Weights of a small GPT-style language model, trained from scratch on English Wikipedia: some layers without attention.
Each number is 50 + 12 x the weight over its row's rms, rounded and kept within 0 to 99. Layers, rows and columns count from 0. The size before them is the row's rms in percent of the matrix's.

# layer 17 MLP down (transposed), 512x128, rms 0.169, rows 409-436, columns 0-127
127:50 47 32 61 48 44 28 37 69 60 52 58 55 61 50 41 79 53 63 33 44 45 35 54 52 45 39 48 38 60 37 48 46 20 40 41 59 40 65 54 59 42 55 37 51 49 41 58 35 71 47 45 59 55 49 67 36 53 44 70 55 37 59 75 54 54 44 67 64 52 38 40 39 48 65 39 62 52 40 41 36 44 59 53 47 43 50 59 24 67 45 66 35 45 46 51 61 60 53 56 37 65 43 62 68 50 48 51 61 25 79 42 41 63 59 39 34 55 19 49 70 75 49 59 36 51 63 38
030:56 41 44 47 48 56 38 31 49 47 39 32 36 39 37 44 43 45 85 49 62 63 63 59 24 59 40 48 61 64 34 36 46 35 51 47 40 45 43 52 59 62 34 46 60 59 59 49 42 58 50 61 64 40 63 39 53 30 51 49 76 31 57 63 33 62 44 56 35 33 40 59 45 47 42 68 42 44 55 40 13 62 48 37 38 40 37 85 61 51 70 52 55 45 52 53 61 40 37 64 35 43 46 55 60 35 60 46 46 55 40 52 54 46 44 55 31 52 51 19 51 72 53 57 41 41 60 57
125:40 56 44 53 37 48 46 56 55 70 43 78 72 49 47 51 52 45 54 42 47 46 67 55 43 68 60 79 55 48 37 46 51 21 46 49 63 48 32 42 34 59 35 46 57 58 34 38 35 39 50 55 37 70 46 65 46 31 39 48 36 47 37 66 38 58 40 56 53 36 44 56 64 40 45 55 61 58 38 59 55 51 48 67 32 50 60 29 68 85 41 59 60 66 22 47 56 53 60 55 55 43 57 52 12 61 52 41 39 52 49 39 54 41 58 67 52 56 54 44 41 47 72 56 47 44 75 41
118:49 56 64 42 53 83 48 51 60 58 55 49 48 59 43 58 40 34 43 41 50 32 66 44 48 56 60 61 58 67 80 30 31 50 54 44 54 33 47 35 56 78 47 39 60 28 50 63 65 41 18 34 36 48 49 45 61 31 32 35 54 26 56 64 42 36 52 44 50 42 59 49 51 47 53 63 47 61 43 50 52 52 52 71 57 42 37 39 57 55 50 34 54 45 66 33 59 28 61 51 36 32 60 54 45 39 33 64 62 62 50 45 39 67 43 26 36 51 57 69 42 46 63 44 70 44 38 48
103:46 56 41 37 44 63 45 36 43 77 59 57 55 51 70 42 45 55 56 46 23 34 39 38 30 26 44 60 36 49 46 41 52 40 44 43 49 76 42 38 48 51 69 60 32 56 52 51 45 59 32 72 36 47 53 28 53 62 59 51 79 51 71 38 42 39 70 57 52 18 48 43 63 59 35 44 52 56 53 54 60 58 53 49 54 45 75 49 45 49 35 51 35 39 46 54 57 59 61 36 53 52 52 58 44 63 72 40 73 32 35 38 49 51 45 43 45 40 50 56 41 48 60 55 20 41 74 58
123:62 63 72 46 70 49 37 54 44 52 52 52 45 66 45 47 56 71 56 60 51 59 45 40 65 41 32 52 66 65 56 55 67 46 35 59 56 53 50 28 51 57 61 40 46 61 57 57 51 70 47 39 49 31 57 63 45 64 42 37 42 69 54 60 26 55 40 39 49 41 49 33 45 39 49 47 38 54 55 41 47 44 29 25 50 46 61 69 47 16 64 48 66 90 56 50 34 66 54 56 59 30 69 54 45 63 27 35 57 45 47 53 55 39 36 50 54 41 59 41 61 39 33 49 60 64 72 53
104:47 53 83 72 56 83 33 73 33 41 41 40 56 75 48 69 59 56 46 70 24 53 57 65 49 63 37 68 41 46 55 69 62 63 55 50 41 48 33 47 50 56 62 56 50 58 59 63 43 57 67 59 54 54 32 58 40 42 22 56 65 54 54 41 55 50 50 57 43 58 46 32 46 59 39 51 64 53 58 61 41 51 42 28 60 41 29 42 58 49 55 49 66 44 60 60 68 58 48 47 58 56 40 59 58 37 43 59 61 30 52 60 36 52 34 58 36 38 32 33 58 46 54 40 51 48 60 78
045:59 54 54 54 57 59 14 43 35 40 53 40 38 70 33 53 43 33 32 57 53 44 43 73 39 30 55 49 31 34 50 48 40 37 67 45 58 49 49 36 50 57 48 77 51 45 46 45 49 42 47 76 46 59 20 36 56 54 42 66 42 65 46 78 47 53 53 43 40 37 41 45 40 54 59 37 69 38 59 71 50 23 57 45 57 51 50 49 35 50 54 60 68 47 51 17 55 39 49 33 50 53 49 46 62 44 40 66 55 45 54 43 27 75 52 57 36 54 65 61 54 48 52 30 56 43 59 42
038:47 50 53 40 43 27 54 46 47 71 43 49 47 56 48 29 30 60 76 61 31 59 66 59 56 63 34 67 43 31 52 49 35 46 40 40 43 42 51 48 68 54 52 53 48 54 38 40 40 56 54 60 66 44 45 59 49 43 30 65 58 53 52 39 49 52 68 50 49 30 51 39 58 53 38 58 53 43 50 76 71 53 49 57 50 56 50 56 70 18 39 56 66 41 58 62 36 71 59 38 47 65 60 44 50 43 47 56 34 87 39 25 59 70 32 63 42 64 49 39 54 25 50 41 63 35 48 53
122:40 62 52 51 58 58 43 46 25 36 64 63 35 61 52 55 49 59 41 56 63 57 58 59 56 38 46 56 50 63 60 54 41 56 43 22 74 46 70 29 67 52 47 56 21 52 62 58 55 61 23 58 57 42 33 66 45 55 67 34 45 56 39 55 53 55 67 56 50 57 47 56 30 45 32 62 42 48 55 51 38 38 32 56 48 54 48 51 52 44 17 34 49 77 37 44 54 59 21 31 68 63 69 64 36 37 43 63 33 41 38 63 62 41 40 44 60 60 36 51 62 59 53 53 59 47 59 48
118:77 46 42 58 66 43 47 39 35 42 58 45 44 70 41 41 37 57 55 48 51 58 36 50 54 58 54 48 53 46 54 43 35 58 53 55 57 65 34 59 44 47 37 57 62 68 33 71 33 62 52 44 45 58 23 46 65 59 56 38 40 50 53 56 57 53 39 39 79 41 58 31 60 46 31 42 58 49 83 34 50 70 32 52 47 64 55 73 43 41 51 50 66 46 62 52 63 61 52 42 42 57 73 45 35 52 39 27 65 63 67 22 56 42 57 79 50 66 43 68 62 52 59 40 48 43 49 54
111:56 59 72 47 63 58 56 49 50 37 44 41 53 57 55 34 48 22 46 43 60 40 71 67 59 51 51 60 56 41 50 37 50 40 36 46 42 75 43 45 15 50 48 52 45 61 49 49 45 68 48 58 55 42 40 74 34 58 46 39 56 61 44 45 50 47 76 46 58 40 38 58 40 48 44 38 66 44 59 54 58 54 53 70 53 45 50 52 51 55 57 46 53 54 55 64 65 62 24 56 47 41 44 49 37 39 44 64 53 54 28 52 36 40 48 73 51 45 21 49 53 09 52 86 53 71 70 47
119:49 63 53 29 75 38 45 51 59 57 55 54 50 33 55 59 09 49 50 63 53 39 43 56 52 33 44 43 50 58 40 43 53 49 68 45 47 71 40 59 58 53 61 56 34 52 36 48 56 57 43 53 54 53 42 75 63 55 54 53 65 37 50 40 23 51 60 57 52 57 62 48 69 62 48 51 47 43 58 53 55 29 57 50 58 37 58 79 57 34 59 41 44 43 47 73 56 61 33 72 52 45 52 57 18 29 70 48 37 67 63 64 39 49 54 54 35 32 36 47 59 24 62 66 54 52 53 64
110:47 44 60 72 62 79 41 57 35 54 57 65 63 55 64 38 58 63 71 59 51 42 44 49 44 40 61 65 53 50 51 36 53 58 41 52 48 46 50 49 77 44 45 42 54 38 62 48 53 60 53 38 71 32 58 69 54 50 45 69 52 59 58 57 57 65 67 63 43 61 42 39 58 58 44 64 50 70 28 46 57 38 46 62 25 31 51 73 39 28 52 63 60 50 59 28 46 41 56 47 63 52 58 31 59 80 21 53 63 30 55 43 40 58 46 63 50 48 41 53 49 60 32 66 26 59 52 48
110:38 55 44 36 56 43 44 50 70 41 33 55 33 40 39 66 50 57 54 27 24 54 65 46 44 67 38 49 68 47 61 61 35 66 65 49 50 44 48 47 56 44 59 47 46 69 41 30 42 42 66 35 47 63 40 44 79 45 54 51 66 49 30 51 48 75 19 46 65 55 32 43 53 38 32 63 31 74 37 60 32 56 56 53 58 45 45 48 54 69 53 52 44 21 54 50 52 38 46 47 35 46 55 76 65 67 49 59 33 44 44 49 37 53 62 46 57 74 48 52 56 45 69 37 52 40 56 52
119:51 48 42 45 70 52 44 64 54 51 44 50 41 52 43 42 31 37 45 61 76 77 27 38 21 51 44 36 55 51 65 35 52 60 54 59 42 76 45 47 50 50 60 51 39 72 50 52 58 63 71 54 50 29 46 63 34 55 61 63 53 41 44 60 70 45 63 54 64 54 62 54 64 41 56 65 60 38 66 44 49 56 49 51 49 51 24 28 62 42 55 35 51 44 77 45 63 63 44 47 45 32 73 54 34 61 39 57 44 32 49 39 35 38 56 58 35 64 37 78 48 38 54 45 39 66 41 51
121:60 56 48 47 56 52 49 52 48 48 53 55 53 61 67 48 37 52 32 54 36 45 48 49 42 63 57 51 44 49 68 62 63 52 50 40 47 56 25 42 60 36 29 49 36 61 70 60 41 43 43 67 45 50 29 34 61 36 40 63 63 37 41 46 64 56 54 59 44 47 63 30 55 62 59 67 59 66 63 53 46 41 36 50 48 43 42 52 56 57 83 61 74 39 50 51 41 42 63 52 51 33 72 55 69 77 67 18 50 50 53 36 48 80 39 67 34 61 61 52 26 54 50 41 53 68 74 50
117:46 56 43 42 37 63 44 53 43 64 48 54 58 52 58 36 51 35 54 63 71 32 31 61 62 25 50 52 46 41 28 37 58 61 39 21 56 68 65 56 56 47 55 46 55 53 54 62 45 43 60 60 42 50 45 44 49 75 42 57 66 41 43 60 37 61 62 61 41 82 58 45 51 59 60 53 44 58 54 39 56 28 62 64 19 73 42 58 62 52 39 58 47 45 59 17 57 50 43 58 48 55 44 44 50 69 48 62 52 35 59 62 57 55 46 66 44 47 53 13 52 51 23 33 41 57 49 57
126:29 59 53 50 58 33 59 32 52 51 42 39 60 69 56 56 39 39 47 39 38 33 48 43 45 53 64 57 45 39 45 38 43 32 38 43 35 49 36 51 61 47 47 44 50 41 58 52 50 21 42 50 67 43 35 40 41 47 63 58 47 44 43 44 29 49 60 53 69 64 30 24 71 67 38 53 51 48 49 55 46 83 35 42 53 47 75 31 55 60 58 35 40 78 63 74 67 59 64 50 71 40 40 55 64 46 53 58 59 62 62 71 56 58 60 42 36 40 50 38 50 32 65 55 37 61 60 61
109:55 41 36 48 33 52 37 58 68 39 55 55 42 42 51 51 42 33 58 77 52 28 44 25 53 51 36 63 63 63 49 60 64 74 57 39 64 28 50 50 45 22 57 44 55 59 55 61 43 69 48 29 36 44 39 40 50 57 36 61 70 58 49 44 39 63 60 57 62 57 45 55 33 64 63 66 26 36 40 58 56 47 59 61 52 63 57 44 44 54 40 48 53 47 59 74 38 33 53 29 52 48 45 59 42 29 51 35 57 73 43 61 59 35 53 46 62 42 45 83 62 52 28 46 45 37 50 58
116:57 60 44 45 35 27 50 66 42 63 51 57 31 60 59 56 57 34 61 42 31 42 60 44 41 41 63 68 33 40 66 39 35 51 48 48 57 50 56 52 41 32 48 35 45 41 55 58 51 64 39 42 21 38 53 46 55 57 52 41 54 53 32 49 50 46 72 59 39 41 41 40 45 62 38 72 46 43 57 52 56 35 53 57 48 77 58 63 52 53 61 74 69 70 54 56 54 78 28 62 63 61 71 58 23 41 57 46 65 51 40 60 64 40 39 62 49 59 59 47 55 50 45 41 53 41 86 35
048:49 46 46 41 70 38 24 60 65 42 54 47 39 29 28 55 39 58 61 49 54 42 45 47 57 53 42 60 51 66 53 45 56 54 43 66 59 52 53 55 77 49 62 33 49 69 65 55 47 46 57 52 53 29 57 81 27 37 14 59 43 68 43 63 46 66 54 51 63 63 70 55 59 67 67 48 59 44 45 65 42 33 64 58 34 57 58 47 48 51 41 56 53 47 49 62 43 63 46 38 70 38 44 49 64 50 70 47 49 41 47 33 56 32 45 74 49 45 49 73 45 44 48 61 51 51 72 75
122:48 46 59 34 51 60 78 38 63 60 51 43 54 51 60 45 53 59 44 45 27 49 58 46 43 55 33 37 28 32 61 63 61 59 60 44 48 63 55 38 51 58 49 42 40 54 48 30 55 28 52 36 43 43 56 72 38 58 58 53 41 50 47 57 34 45 46 42 60 52 53 52 60 46 35 52 51 60 71 73 48 65 32 33 51 31 59 72 42 29 56 50 62 79 60 39 50 52 71 10 72 53 45 55 53 75 44 46 27 53 50 20 48 46 58 52 53 61 46 46 35 48 65 53 54 52 57 64
096:50 35 46 58 38 33 85 28 70 55 59 28 19 70 43 53 36 48 58 50 42 48 47 43 44 56 59 40 45 42 60 38 59 71 37 50 46 67 53 68 40 44 62 50 51 38 64 41 53 56 46 35 36 44 53 52 59 44 66 57 54 36 56 56 45 46 48 34 47 28 66 29 35 54 74 82 59 54 67 44 59 48 53 43 61 22 39 42 55 64 59 60 50 59 55 62 39 56 37 41 45 56 66 74 57 65 47 46 45 40 52 69 51 67 73 60 51 51 34 45 46 47 42 54 39 51 56 66
108:67 42 31 66 57 63 56 67 49 41 46 70 54 43 38 40 80 55 50 37 38 52 36 64 61 45 41 41 58 46 47 75 46 35 58 50 47 58 56 29 39 50 43 57 67 46 52 47 44 45 53 31 55 27 41 54 02 71 71 45 50 50 47 44 45 70 53 58 58 42 51 40 48 49 41 57 59 42 74 41 38 55 50 64 52 42 59 60 58 37 53 37 76 30 57 36 34 52 54 39 76 52 57 69 39 57 51 36 49 53 44 36 40 56 47 55 50 54 52 57 60 38 48 57 29 58 55 25
121:56 51 49 50 38 63 68 55 54 42 49 48 52 61 48 55 46 48 44 53 43 52 46 63 45 36 34 32 60 62 48 36 39 62 52 73 59 64 43 23 50 55 38 25 56 75 39 50 37 65 93 52 34 81 62 54 42 58 42 63 17 36 61 37 61 60 54 57 54 59 52 46 53 46 50 58 45 51 53 66 39 57 39 48 60 74 43 64 52 60 65 72 60 48 31 31 46 31 52 33 40 35 61 61 54 54 47 50 39 30 32 54 42 55 56 69 48 51 57 46 44 50 52 61 43 44 30 51
120:35 50 32 47 23 50 35 45 72 52 64 77 42 64 39 67 47 51 39 45 56 62 44 28 54 41 60 57 62 40 52 41 64 61 56 38 47 40 50 47 73 53 72 40 45 47 70 41 65 39 56 31 52 48 52 62 67 45 60 58 67 55 44 45 39 65 66 39 38 41 45 44 86 39 40 66 65 44 53 66 44 57 52 40 58 49 39 66 73 47 42 53 72 66 46 63 66 65 61 50 50 43 49 53 52 46 63 55 53 57 39 48 34 74 62 58 57 47 56 61 52 47 25 27 53 50 70 41
114:30 44 77 46 54 63 28 69 49 45 55 53 74 65 42 39 53 45 63 42 50 62 45 35 47 25 49 43 64 53 26 66 44 46 46 24 66 60 34 63 78 61 48 47 48 57 55 60 47 47 53 44 43 60 40 47 41 56 38 65 38 26 48 39 68 65 75 37 51 71 47 58 33 42 67 53 45 36 47 54 56 51 48 56 47 37 50 66 52 61 39 47 42 61 60 52 49 25 57 38 42 63 24 35 60 50 58 40 47 52 66 42 46 66 47 33 58 52 48 63 43 33 62 64 44 54 42 71
# layer 17 MLP up, 512x128, rms 0.185, rows 410-436, columns 0-127
039:54 46 84 57 45 66 61 59 46 53 48 49 60 77 72 38 74 69 24 42 71 36 47 41 55 48 46 45 53 55 70 43 46 43 58 60 36 49 54 67 36 52 44 56 51 37 39 42 48 41 49 38 63 54 55 35 58 36 64 28 45 42 49 61 40 36 38 40 31 55 28 61 31 34 35 30 39 52 65 48 39 52 61 36 53 47 67 31 33 56 66 48 36 47 36 63 31 45 33 62 44 49 44 57 52 44 57 62 46 65 62 47 51 46 39 29 48 59 56 34 64 61 45 46 66 57 35 33
120:46 16 60 34 76 58 53 62 53 49 49 54 60 50 65 43 65 51 44 61 51 46 40 54 64 51 59 27 81 45 62 69 48 47 55 59 59 53 65 50 51 40 40 39 37 43 54 37 30 27 49 63 53 62 73 52 43 56 55 45 46 59 31 56 54 58 40 55 46 42 44 65 46 20 54 16 61 62 50 60 36 43 43 38 49 44 57 49 46 47 52 52 45 43 42 55 51 54 52 52 64 33 53 37 64 64 36 73 78 62 30 84 53 35 43 35 45 53 49 43 50 48 53 60 55 72 49 43
116:57 38 71 28 47 59 73 75 63 38 61 60 50 57 52 39 48 40 58 47 55 45 54 47 91 60 66 51 37 57 56 59 45 44 56 46 63 58 44 45 54 35 48 30 45 53 52 58 44 35 48 40 57 59 79 38 32 43 37 52 33 58 43 65 43 44 34 59 29 63 42 57 35 52 50 60 57 41 41 41 64 49 48 49 46 44 48 25 38 50 39 39 36 28 54 64 35 63 37 42 44 48 54 40 45 36 38 27 61 58 46 70 34 41 35 52 45 34 48 45 46 49 21 50 50 66 23 44
103:51 26 58 54 38 55 56 46 33 62 57 40 40 60 57 52 61 70 57 65 70 45 56 47 38 57 79 55 49 34 63 37 36 52 63 50 44 37 52 51 45 63 53 53 52 58 69 70 56 58 42 45 70 42 64 46 47 47 58 51 49 41 49 48 34 39 53 59 51 48 25 69 71 51 50 33 54 72 49 54 21 38 78 53 68 59 61 38 38 54 37 55 51 40 45 57 40 20 52 55 48 59 65 65 30 41 53 44 40 47 52 57 39 54 51 38 38 36 29 42 37 73 68 61 56 56 18 51
118:40 52 36 48 29 49 62 59 45 58 57 50 74 47 63 54 39 54 46 45 62 43 44 33 54 65 62 47 67 44 46 35 51 31 37 53 42 39 47 74 52 47 35 47 46 34 57 60 29 47 32 45 43 14 70 44 52 38 68 46 59 38 46 42 58 49 40 66 49 42 48 48 51 28 41 47 50 62 51 65 53 62 49 26 64 28 74 66 36 23 35 56 50 52 38 70 37 51 55 43 47 61 28 41 30 55 50 46 45 46 53 56 65 62 36 45 47 43 65 54 67 52 50 38 72 73 46 73
101:57 47 55 43 56 51 52 39 52 60 47 35 48 79 49 41 59 60 46 30 76 42 79 33 39 74 54 50 66 56 64 66 61 42 61 39 64 60 49 46 25 71 25 65 53 55 27 44 30 45 51 54 56 29 44 45 61 33 45 51 48 46 30 56 55 34 56 38 52 63 48 47 50 58 29 46 49 53 62 09 42 60 54 60 54 52 44 29 61 36 62 52 54 53 63 46 66 36 46 50 39 50 46 36 45 41 57 59 29 46 49 55 63 34 43 42 69 59 48 39 61 60 57 39 57 57 64 55
055:44 56 68 51 46 75 69 54 38 41 55 51 57 50 75 24 52 60 38 46 49 38 63 45 61 63 54 37 49 51 57 60 50 61 51 60 28 54 70 57 47 60 33 57 57 23 41 55 46 40 33 45 41 52 59 38 56 36 74 45 45 55 52 59 32 17 40 32 35 62 36 57 40 39 34 39 49 58 73 31 45 61 56 34 56 39 54 60 27 50 61 40 40 50 33 59 37 44 40 65 49 59 45 46 53 37 52 57 43 59 73 61 63 50 41 36 49 40 52 39 66 69 40 52 73 70 39 47
046:51 61 54 45 59 71 61 56 51 42 36 60 66 66 73 47 87 60 36 37 57 34 46 29 61 60 56 53 48 54 62 48 68 54 53 49 42 37 56 64 49 50 27 66 62 45 46 39 54 44 50 41 70 39 61 50 45 42 65 62 30 37 51 62 46 46 36 40 38 52 42 52 37 47 50 51 31 45 48 47 40 60 76 58 70 51 61 31 30 74 57 28 37 43 42 51 30 38 44 75 49 56 41 49 39 52 70 51 57 65 56 62 49 43 48 34 62 35 65 34 56 55 62 43 63 61 34 31
126:80 28 61 41 28 48 61 45 51 49 50 44 45 72 49 43 42 72 36 56 56 48 45 46 43 59 53 65 39 61 42 50 45 60 55 44 33 42 62 48 50 68 52 69 55 58 41 32 43 51 40 27 57 51 82 37 57 56 38 13 49 48 54 39 66 25 47 61 57 62 42 53 49 56 34 59 49 53 47 40 44 69 63 46 57 12 50 33 35 40 61 50 27 40 29 60 43 43 31 48 53 45 57 50 48 42 46 46 47 72 70 59 75 40 40 50 46 63 46 46 57 52 51 45 54 46 55 46
116:45 66 66 31 42 49 58 53 61 35 49 42 52 45 58 26 51 50 49 53 42 32 61 57 60 61 72 47 71 60 76 47 63 54 54 53 45 58 43 54 53 60 20 46 66 43 43 32 33 24 42 57 29 43 53 46 72 58 50 40 47 38 60 48 67 30 49 38 46 41 53 57 27 44 51 55 53 60 59 48 53 53 40 43 43 52 54 46 47 61 44 29 20 54 53 51 39 66 59 74 41 67 63 44 45 30 35 44 74 47 54 61 52 53 45 49 56 36 54 45 47 53 61 34 55 89 70 44
107:36 49 63 40 45 56 50 49 35 35 50 45 47 59 60 52 48 61 50 49 71 54 63 61 43 66 45 48 44 55 49 56 64 50 51 72 38 49 41 54 48 30 23 56 53 43 40 32 50 38 28 48 53 70 52 48 71 46 56 49 47 23 34 44 47 50 51 20 49 49 56 59 48 63 35 35 43 49 46 42 18 37 43 38 84 46 61 40 57 64 67 41 68 55 47 35 33 48 58 46 51 45 35 54 63 62 40 43 38 44 63 59 50 63 48 50 38 42 58 41 68 67 38 15 46 47 20 61
118:52 55 50 42 43 51 50 57 47 72 47 31 46 47 52 44 46 44 57 22 60 54 52 60 52 58 60 38 41 45 42 51 46 37 54 87 48 53 47 39 64 57 49 46 61 48 57 66 43 57 51 52 58 46 50 49 62 59 61 52 51 19 54 63 41 51 35 44 34 67 48 48 51 41 33 56 53 60 47 47 27 68 67 56 42 45 73 42 40 57 72 16 57 39 43 58 68 23 40 64 60 42 56 42 47 32 56 76 50 69 68 46 50 42 48 32 44 47 46 67 70 44 41 61 81 68 56 60
109:47 15 79 45 34 71 57 51 30 43 56 37 56 58 58 45 57 56 41 42 73 64 45 31 42 56 49 51 34 50 50 51 52 37 52 28 33 43 75 40 30 60 47 53 36 57 53 30 53 38 58 49 53 68 48 57 49 35 68 50 37 33 61 55 42 52 45 50 38 41 43 39 38 56 15 52 21 50 44 29 47 38 50 57 47 47 58 41 61 59 66 49 54 23 46 62 50 51 45 62 64 53 61 28 47 60 54 61 55 52 63 59 46 59 35 22 47 56 70 42 64 48 44 46 48 62 50 59
108:64 52 65 48 59 61 47 49 52 57 42 38 51 59 57 64 55 55 40 30 46 41 59 36 68 41 59 52 51 60 64 55 35 61 36 68 31 30 72 50 51 48 44 51 60 40 14 45 82 49 16 45 68 49 51 47 44 58 57 29 59 61 51 57 37 27 52 26 47 41 52 49 46 24 52 48 53 65 54 36 55 49 56 27 53 72 53 54 52 58 51 53 58 67 39 57 50 42 50 50 30 55 42 35 55 54 60 66 45 60 49 40 50 40 48 26 44 41 56 60 46 47 27 48 73 51 71 70
114:37 53 52 46 53 48 45 47 61 56 40 55 43 40 59 47 60 52 32 49 63 44 46 47 44 48 41 24 60 57 74 41 69 63 41 72 24 64 51 35 52 41 33 63 59 34 35 47 48 55 45 38 50 36 50 43 55 41 71 45 45 57 65 54 22 32 35 23 34 43 63 70 56 27 60 66 40 67 78 67 56 61 73 49 47 44 40 37 55 62 53 37 33 61 38 47 51 33 54 62 57 54 40 50 54 51 51 51 34 54 43 54 75 25 53 41 53 61 52 61 34 43 51 51 58 67 32 45
117:38 28 40 55 64 42 33 48 43 60 36 49 44 47 50 45 45 67 57 23 53 58 45 40 62 42 65 47 71 77 47 51 41 53 54 54 50 41 42 60 47 66 47 77 47 34 53 37 63 40 38 56 69 26 36 42 54 36 56 57 55 44 27 57 65 62 35 53 51 63 66 45 54 57 55 38 38 42 44 62 45 49 61 33 55 28 55 54 40 74 52 28 56 68 54 76 56 31 32 72 45 42 47 71 36 54 47 34 41 54 50 46 62 25 52 31 47 30 50 39 56 64 63 44 64 48 54 53
111:58 45 60 50 35 63 52 59 56 46 53 50 55 65 73 51 75 74 18 58 53 35 54 51 66 62 36 48 70 51 62 74 49 23 40 45 26 38 62 54 32 34 52 54 44 55 34 51 41 31 67 45 44 65 40 35 52 58 64 45 59 50 50 78 31 42 37 51 52 52 31 54 70 58 56 43 48 50 53 41 41 50 44 52 32 53 48 26 44 53 71 43 52 42 51 53 46 62 63 42 56 62 51 41 49 60 39 39 39 44 49 57 64 70 42 41 42 62 41 25 57 67 55 25 66 50 52 62
121:59 46 55 53 45 49 54 57 44 44 52 39 39 56 42 50 44 85 68 43 58 48 60 65 47 51 34 71 47 79 65 58 45 48 52 50 47 62 47 42 21 59 42 51 51 31 31 48 55 68 41 35 66 48 33 54 63 66 55 41 51 43 60 51 53 58 36 60 60 70 33 43 27 57 48 43 25 59 63 56 35 35 36 45 46 37 71 34 48 38 53 54 68 43 27 54 65 54 64 77 50 48 45 55 19 43 27 54 37 59 68 67 47 58 52 48 45 42 41 47 50 64 44 34 59 44 39 46
107:55 55 65 42 67 45 78 47 55 45 35 39 61 45 51 59 57 50 61 60 57 66 50 65 42 52 62 52 57 77 51 81 61 52 54 50 37 39 56 54 50 43 38 57 52 39 46 55 24 29 34 42 43 47 56 55 62 38 40 64 54 60 56 37 31 34 44 52 54 46 60 66 19 50 20 52 61 51 40 22 47 42 55 57 53 56 53 49 55 43 65 52 65 49 32 54 35 45 34 52 29 61 32 35 74 44 49 51 48 45 52 48 43 46 45 26 48 38 52 33 58 52 20 46 48 54 67 28
125:55 35 48 60 52 51 71 58 46 61 63 42 39 64 56 32 46 50 41 28 50 25 32 37 44 52 65 39 37 60 55 44 55 65 51 62 42 39 68 44 34 41 13 62 73 46 30 52 54 47 48 38 47 41 59 45 58 58 53 33 37 54 24 55 37 50 46 54 61 69 47 41 47 63 55 51 67 88 36 31 42 62 62 51 44 59 64 45 54 37 52 44 43 48 26 42 49 39 42 49 45 53 60 47 55 32 61 46 61 50 44 28 49 51 53 52 65 56 51 35 68 66 55 17 49 51 43 42
057:36 48 77 50 54 58 67 67 42 52 53 39 56 57 58 33 63 64 34 44 57 41 46 40 50 52 33 53 47 68 53 60 52 52 48 61 35 50 65 57 36 47 41 70 67 45 25 48 46 38 32 40 52 35 47 38 71 31 77 45 37 38 56 57 46 45 33 31 22 51 31 63 45 37 35 48 33 60 64 45 52 65 54 54 59 46 52 39 30 53 75 34 33 43 52 60 27 31 46 57 40 63 46 56 37 46 61 53 50 70 71 54 56 44 43 41 62 48 61 50 56 54 40 36 73 51 32 56
122:48 41 64 53 73 62 65 52 50 44 35 40 52 50 37 40 40 54 29 66 59 69 50 34 47 59 43 63 45 55 85 41 42 62 39 49 36 44 39 70 54 54 55 67 54 36 34 34 42 54 43 38 55 55 35 30 73 42 49 45 49 49 35 39 54 50 36 54 18 65 55 50 29 43 53 60 57 48 74 27 60 38 53 56 63 62 42 41 54 55 57 48 64 67 47 68 50 50 41 52 67 30 50 45 39 62 47 45 56 42 52 69 46 34 52 52 58 17 47 49 47 43 59 27 50 37 38 28
093:37 56 41 42 62 46 64 45 62 47 69 47 45 46 68 31 58 57 40 40 58 41 44 53 59 52 57 46 38 54 44 63 51 40 66 60 60 35 59 29 43 76 38 54 42 55 51 44 48 39 59 47 55 58 48 43 43 44 32 59 34 38 29 36 49 60 33 71 55 53 50 50 63 44 50 38 15 29 35 37 69 36 56 65 53 57 56 53 17 53 57 40 65 36 49 37 46 40 62 55 58 62 53 63 57 40 54 42 42 45 48 33 48 54 24 44 56 54 75 20 43 54 48 13 45 44 42 48
108:67 44 65 64 32 69 52 57 30 12 52 28 35 44 53 46 64 82 42 42 76 46 54 41 30 46 53 38 34 67 59 52 38 35 64 42 49 52 42 74 49 62 63 48 50 45 32 57 71 32 54 51 60 55 37 43 46 52 46 38 42 43 38 48 57 37 53 51 48 39 38 34 31 58 52 39 61 67 44 41 44 48 31 59 57 72 35 38 30 70 57 49 61 41 42 56 45 42 69 48 41 37 49 40 62 58 60 52 43 55 60 60 53 33 44 42 41 51 56 61 70 55 64 48 42 62 62 40
116:33 50 78 36 68 54 57 45 52 52 51 58 61 35 51 52 47 59 46 42 53 42 48 65 51 57 55 30 43 64 52 53 32 35 59 51 19 50 35 32 30 30 61 44 55 31 43 52 42 46 48 33 59 57 44 25 46 44 46 39 30 53 44 55 32 26 54 59 44 64 54 48 34 47 49 54 43 52 44 30 60 42 59 40 80 42 44 52 55 68 26 50 48 45 34 60 50 66 36 69 68 53 25 57 53 54 41 55 53 50 48 64 48 20 52 49 87 35 56 50 48 58 61 44 51 39 38 58
130:54 45 48 66 54 64 52 45 46 65 55 29 54 61 47 48 60 54 38 39 71 40 51 41 76 64 64 56 52 52 47 43 42 67 46 56 41 19 54 33 52 52 51 55 54 55 38 34 49 46 51 41 45 57 65 45 59 11 64 45 45 39 53 50 35 49 47 38 39 63 48 48 42 57 23 51 48 39 46 59 59 52 73 51 63 58 58 37 47 62 49 48 58 39 46 57 52 41 60 88 68 55 24 48 54 40 52 47 50 65 49 34 54 27 36 21 35 37 52 53 76 53 53 25 46 58 37 38
116:67 68 64 64 62 53 58 86 61 53 53 49 56 51 43 42 45 49 36 53 61 41 66 41 62 42 59 49 59 53 58 55 63 41 69 61 52 28 35 56 46 40 43 57 48 54 36 21 32 47 43 51 62 55 48 41 63 58 54 31 48 43 46 42 35 52 50 50 47 56 49 54 32 40 55 60 42 31 49 45 45 38 64 52 62 52 50 37 48 48 62 51 47 14 37 74 27 50 41 54 70 31 25 32 48 31 62 52 27 65 42 62 55 48 46 48 85 57 60 52 60 50 39 36 66 56 54 47